{
  "activation": "swiglu",
  "norm_place": "pre",
  "rope_base": 10000.0,
  "bias": "none",
  "init_std_up": 0.0221,
  "decay_fraction": 0.904,
  "final_lr_fraction": 0.0,
  "batch_tokens": 16384,
  "train_tokens": 137400000
}
Each number is 500 + 25 x the weight over its row's rms, rounded and kept within 0 to 999. Layers, rows and columns count from 0. Numbers have three digits each. The size before them is the row's rms in percent of the matrix's.

# layer 4 MLP gate, 256x128, rms 0.112, rows 131-181, columns 0-127
118:513531518470521499502515467483492499487491538496548477497520545521474497509476451513505504461452503525497482515482526485469495498461480467497495564471529488538519473515516486492541510463473529494497481493507490486492523530470471489502515485472502513558504475526553521477471494519536508476497505465506507504493543494473536475452522513534492511497509496526553467470523520532557520481471
092:508492527519502482507540435477503508480497498522538479513541488476477519505491501524470547503477474474529496548490488487516537500475513542502472518523519481525423496512465483492554547487450498529521476508515488518543493504489477530557494490487524508505510455483488499483486506471497546491478485493491503458497467497517489480484494558494489522512460534479481462523496498498540483525482
106:531519481507432490508474502490482503508545475465481498521479503494487551521525499513493479529498527527498485526530502476508515484450527532500509532519480465522494484518519513573491466523493532541491496494514503496495478489500532492497499491505490519464443469536483497526478553458532496515478485467515469463556500509507504560474508528482452468506509491504475498517471480513519499526541
113:521516497506486527513471510494511523491475501498514501536501493480488512490490504544476474495504563509488467528512505485516492540503519532498502528504536494471506495509487504500527467517514481491444526458478476464492550481485510555492452489501490505561498494506441549494527521509533514520493503498463488539480476484468499528492508562478504510558545517460546510493476555512484483500517
117:467498458500501505498519495436515461475471529497492474530509531456484459492468479496486476501478471485511495524520531503492515486497479518487458526534497487504473490475521524526504474534511532546436499492516520469534477503514461452470514513511526522495489528490507477487520495518513503509475481492487501495467525502499469420496521502516517503464439475480502470455492494537511457490538
106:505509541522502483516539526529477493480485515559508440510502521510463456522494504514496494492471492477518519470494458481520485533553508498485519509500509491516471501516476459517495521452454522497509493545490515495526499526510468529487507519480489499577521522491485488467463506505525470498503483521537500479485513557525472533536505507492527558502436468511506514482530487483531515496499
095:498516524497464528488496484519517488517480477495461470499461497519497509516497483506486488476498505532553485510527487486491501448521479522528500516539538510439528500518491474585524460522571461490479520502505484521495477508472475541513508474493502519526482539510464502499486501462505497509528530524514529527532505485513462469494494496498489481534491510441471504482480521559521464511497
070:497538503481482492541537510491459500514510522515500465483507501473498506481439485515523495480501524463457486544499508538491497524479529516476490483467488518478509486498538509489482475492517485470547494552468491490462449506525501452465479502569549498512517505501438554502480473537499495495510488507539525488484510513491506459493505471494510474527533476544483484521492489483501552497520
107:489444499477488477490530528502513540511526502520510493538477491489510465521489517542525541524532498487498489460519546507515482473530488502537519517500523498499481504491472495546501488534528538521476490492497477509532504486491458478481494510471475503489527493516470441551481535466509497520465468500498487469552488535550481542537457498492490522454477525491535537502502517494512542523530
102:500483480461499520510480515525478555484507476507498512517533507507514499505550533477510536505511511503524519489483500509523520507530501467540516528460483468470518443516520488492508560522524500525503544537519464517531518475482486465501509487493506494454532471512564476503502494475532480497526462480462500441518518491467471517492477523496452521544506468543505503493520460471516518497521
096:490490534514484549513465473491485493503491500464468486530497524489497457473508533529492489529505506495497483481557470501445497513485519460501475483503449523539480495491498513517493477521489486473457494500489483493487495484529483454488499476490505508482499481529499443532519532507510503514584515472515478515524497557494497508468530486504490459480429456464495541463512484478490498521514
098:504523473503507480508494470496492444492507489469500513499551536499496507496497491495481484464519525523504510507484553535513496483454505479479499559567506513521494483496481473470475507506516503505509456461489487465485482533466465491513471522498469486508517514483493507493516501487524517458495545495493552531499491494472500440485514435556494502510545536507512465477459443515510511488480
090:513507466528562508469551497526511570463485508530515482478466486473502482490495495540468487486501502510491527499508495514543462567456508495510469464480516504520505501521468489482489500493492549520537469509517488505500487512482559457426540487498490504491458479484480525495487486545505483492478509468514508476471503477459443501484488490489516523489534499492489475506466487490498513505498
099:489519509477531518490554513489479523463497562549488477509476547556488479511530487525463506504505520499495516512480493522500490550495539537475501474492498498461488498510502524488540527513468465501486453455463479506498525497492504533480519494501488492510499514532501554520487461544471506523478509491499502553509507504518520491445482467507539507476498506494512459452548505495530535477484
099:488527515513512503493542506447467503510500485445491526467486464507556551495524501491548496495486481532507518546505496540551516474486467512509548496520523481501507492497459458516502535491510505497525482475500482532513552535518521507521544457470476476499479501519527506469513501465535536477493469490494529509514507485503502498507507472513519462520579503520513464510483531500501524528505
101:524531473476564481507514502500541486498541556551513472523520551524510458465498494541489494508472496528528483473468513503500493508492472502507506508510498530518499526506502498516490529502503507551478487496542478517476479508503476496507507478547517501495461461468522475498562472485517501528489483496516502479476504498524532505459508496553489443453540490503500525444510507448498503481507
120:497515511470501455490497509482521464479469488475553509541529537497535492520507479481500526508468483526480505477470516503468523486495530500525576525469491507519526500482512457538516479492487519504534482509531514488486492512494456520505525481542464537546468453536540475526500475460500504510490499485521499515487480515483503447496487505489489498448498521541535484497462541538492496473470
095:514485489513490475534481511564475475546514509532470481519484502494506510493463537520512482525449527524510529467507517534527478513480477526524514482517480507527509439490486501469495469460445470519499492499520510486532539504472492497468495500509512511493520543503470557508502533537500498508454453458484489505448511513493522523530489527517470501467507492482459470485540491501487550489512
110:510513445469471492509489493527489517511531492454467459509440478457559524487500501477482514502484513500497508472486540536478492506500513550495489500481473503491517491498490533548465492516507537514483494520478496547504506466515477486476426502495553494470491473505506534511482527515490498557507494484526475494504461527520480515467503494519432473499476495479479488497471522531497537487526
105:488486468482470478498509469512476508484472501468487507520515507502513548489558459511497518526507506516496498508511472500462539520525464492471480521493483469465468536506482500489494456489467525520494496513545557490492463507451500478474526487439454520530470456493515482519509477492522509452516507454506503452496485512495493474493513478510510521481478513525538510557502493515467566507513
102:524504487545503510487510513523515491478481460482468526511483487490552487473499525534542472506533524567501488494517550522484525536469524473489486497508499507507535507494491482508426503500516462490481517497506469522520487510541510499474511485464490522517468472463505449496517494501507466490447507512526488482485504498468467556481505472538487428499500511507526507528473523511453498526519
106:491464476503501507518563491496504514514536491507506418542499518519508500523531514520551524471456495488502546446522492516510488535485515560520511473507545536504464536514508442510454508492479556529479468525532538551490508503494485475511493512469502505494517499498485548479486490531512469521460479511520478531488474491490511499515505506508496488479500494485485481509519512471514525497527
098:513558508472484472490494495520518484559467503453510502509518467464492510490495500498506496516513468509591478497512524526453469491493480502489476507547516508477494491473548539511520480459470484532459509544493529482513489501527482523496501517519524491489484496486500506456547498481490540506507508485502491503491498522486496430514528463514539546509465503511477471443499466514513496494509
142:490505501483442472503487453513484492540527508457512496529454464509491515523487488535547543472544499518539507482490497468505495465522494526548472503506512479480509498478514480506513469487507476541464525509491515522513474489522466506488485507460536478506487550482480499503514534491542534527483505458497492532519454498477462487493497483521537510501503501516500497500513479582472532508551
117:481451462482460474517503472528514478487546508514502468481514439502514501519495492487510513436505476491495521521522506499481494497522491488467490502520482474471531535502554513497487525532495463508528522498538542453449517528530482508479496519462555471501499535493474539529519506518530427489461476477516511508545494509480505470492500519456496490509477515470512515527494505515493468490498
101:513522492501449541497485447496485487516490472507498493486508505501503518490475454529494535501509526517491489503518509492519522470501494508526489508527508463503494513472529526491510457459503456488511539482504457493456497490471504534541485495489479518493481482483455529484504515443528481482500481468481458517516447498431491450551497494485480495510523480505473506488431543551531480492499
080:461458488507527538515490466543465482500523488479508526503515531487474508510517500503494482503523480493552484491481472501480464521509509524537477512496467462509507504528473435485555480475471526515481518527460495485494455464483489511517485425487478494507498512482530508490484494459501542467480517473502446493471497520496456506520494521536444540499493509501509549499535501475496487487526
096:518556513501528469497529517456475459489488540525485502506544514523471527512490473494473497460522496493473483509539500548508506489507492503504500499505499498508515495481474504540552475504511515513476493497478398478478516527517534473473530516495471475531498502491463504465500540493516500495521505514509458515501515488482529453476548517457487472489489481513513506488526521539568504524512
119:501516467480509438540500501457480464480515524527512476520493508513514482487492509478525504489451533541491496498465506462497490521495488498534525461467533501533526461511472495513534475516503489510496516495515453462463502506512504540464511505565484501503515507522522500497530502514484497508424486527501517560467497508480528526459520534528496454482532497504516560478496516491529516504512
126:523508477495540436516498461432516512553515488525517498538523536515502491515503548516537499497507490472539499515572537554494488549491482540535500532497501464525512521517499509518493486512480479500508496488531516517489489541470476511486488514467508477502482494510453507516485502526518482537476509460539486513513502508479454487459480463519537492509490521471471507502502478541509511500520
137:490499545462470451513493529548483549497515479515518494533519485481539486575504533552551565517502494528511517470510499489519476502501492556519489498482513498488491508513493473533510495496479506528476511500491431551539512509512467484529513514491484467498500506525485470504447519501530482529496457513505491542482507528522493518513480515496479500472472547513501517480499513518471498499488
108:461483512502506532476534507513488484456485553484556528569521502538488463538499494504457509532496531550516500472498459473500540495474508543499504530498479487500471476483479447493526472513489518549466461499518481479502512516510495498482509524504478518513486491474528456499474469484499509484473467486495447504507534487486497479512448519460489525489520482544549498494507507494488515504494
096:527530468518486525489461500474489506486492495474517516497520481484555533487486469492478468494536489504514530487470520500502473518524501491496487458446505516490530474482521513505489509491489467525496512503495453434491507466494473531486563514510560536486487452531517505536497522502442501491523486534458469515515493501449445489498526489490493512534481496502454509450511503535499506525486
120:463556492474532476506516520476508483519476524507501534508495518483495522524480486484477488496524505476549513466524516516493478507467507540500496511445484526488485516500465507546515520505482530522467489486533454516466480565486461469469540520511541477494526525478521501504534504504490469508525493440503547543540490490507476480456503492529533453474490528511489534494483508516513521471497
068:507478463530507529490519469464486501527508520520505510502484481482493456511444518493489429497485487513529475482508473523502503559511500524529495480505498527520506501462561489516471517518495506488503474532485504477492488527543518507470479462508589481516495505495530477505516515497503478505523510486470472568552470494495496503482483502509489525490493490509473514465562467481523521537479
087:533505512524491476512523479515510530503489517506531478437491495520482507540499514491555513512497535543534510505504521492533498486449541499500561538478518506490509491529483495453535537526499511498504495506478473528569521501525517510521500498426522527448499497498495526514516475548506482521487510475493518469488545513511516562531497507498480496510514502544498464493536481500513522513478
094:518492546497505493538495520518478466469487458467499529469505505491477496516482523469505490500482513507502520481512461529495487518559505536534500511436480510487497473455493480516498506481506533492496518471485510480519520535493490498499525486500487462517476479482591492537510455494488509448507545510517466529472514507470453473526465506467481521498499514506477503473476512500527491472428
081:478477511517485541515509539510502573493507487486499532494494508437514525472490521492536503474544514483493499500534473544514505472487524478457495521508515477478474497515526502503486470573452517507468539499497489499480498474474544474515526496481482480501478489501500489480518462472485483505510518514470546524508470587511476530499537510492490516521487452508495502511516512445523489493514
100:521531499505511519506499500488506508513523470449505511497499494517535503512524493464473473516480461556463536524474492514482531496512551501473511535488499496515521491520503511490527464451522453478485532490493526569434538510526466549492483498515522522519465503477527486558488503498519497498512531508501485490559495472446520463508501482507476486540513518503491486485450480510518502493490
101:505500513477514508517518496546533497518513494500497517476463510531473462465487542500494547531499527501513502481530529516499461515505502485491520495459532524475483494481456516503536481486455461529485516469553495532505486525472531486483488478547497474493484497517516502499492510541497433508518519496504473544457440549510527521530491453496461527506449522539519507495479522526488500510499
104:509531528511523508466492447509526462478485498476505507494521525520481479465489478482460465516504479501461532534477480526536512503465510533520529470450472512520526484499514499474533474507546488468483492488487495511491498493476541439486479490536486492467477492483539549529510490495475505484508536529490441512519510485477472526527484518520505496533560520519516473529521544535487481527490
104:503485501504490495508487482508478497485507500478419498528496504502520529496522525466517478554458482532506491496521506475484508533497487503497484467490474481530526501500502505470520487533466434505534565470479477489513512471506493504545466479521483520487513444480521493481529543481515488497530527464503479445496467500462461492517491426496485509471516522471464511527502476507483515532493
081:545513500509499523507531459519513504503495548505489490466518527512514515488479502492529499501503475510516517477499507486549529520500495537485500502481565535479493496516495533525476513477502502444510526499567513568497459472461481547456501460478530515521509528462523539479487487495463485483487480518523473521545481511478505488520511497507471527531492555464505501542481471519527480494518
112:511468496480462516515538470539529558522526516472517468516489492472537535529503528535538542498505448472517508440464507472512512507536501486536555489464538551497523511484532465531504465480488517492470530528534532476505488481521483490504483506501506496502494522508480526513534495490476479524509493496531517463510493526469461502518488490458542507496472500500490512458533506491493499539503
097:504469498482507498489442468529481479484542473472496498534482522471527467511484508559510491477540509523505498470519537541498514517518528492489477531452506529486462475484462518474515513504530464535454548497504521523463484539505536491489533533493506526482504472494504508489520479501486491516486446488520514454463465472459473517495499485516494517544497504501481537487447542510487501478506
124:491493488472503465479488448489519496498492493498523491489467447480521521572477479520492515483481496547511578498498553487501519487512488494482468521492496467464510519477539487465503513482500451544512506474484494493464502526513467528519479519489534475507457517484511509498521495478521488479500522472518523474528465500472502466519490530512443500522541537568493474482509492474515511504514
083:457507479524513457523469554491516514500523503513511470486503490474498516500576482475503516482453483493527534466511458498515440522537477469502544483473464491502540530530510536505485531526435512516511492497506497490497473480498497499460492469491511473460521488525514516509520469511482512514484442511463473490505496478509498486528524476519468470534495490484445509486496520490529538504519
114:509502538546452481505486444511498476524547532479517509488542511497524497516483487447504544485485510487527521509527491506460487500502495516541505517515562489500486487510522474476519514445466511485505475503497504453489504498496500460509486488453456497494545472537486544476459490468495483451492511506517469504539492503521512451459523513478484507532536479490529474532488517532528505503497
111:492541520503473523497514493505524550541553500456498522514558486520505476467484526480527522508496493483484531503523494523501498473529529505520514562494529457518488467488504502504532478477483518524501499507490511491497478476525511506522513493448498522521571489549505518494491511491541493480504425510547468536511494509508504494492462501477495507531504485529520516501512552548555505491512
088:490502479499548521481498523452488470478546533462458442524466531509477509485501474496495485527469529531445506511519514480519490541507479515518486479536491467542513455474502523533514484484496477476491491482512474502538488474527498506500477513549522548539465488484493510520522522497488522521520534496508448508557552498534529487503525533502494484517479498485492502456498492485505458510515
107:495517505507548537506542516526488510455502509506474494470524527513533444479497536532486465465473495506498506485457480532496509498524526508467528512522492512520519469486463495460498522475510516533485478508493498495492508458515477460514481513495494495532452497475513525518465510552490500524508523499517496519453491569464487524458513495518476498474501451524448521458499513507536521446500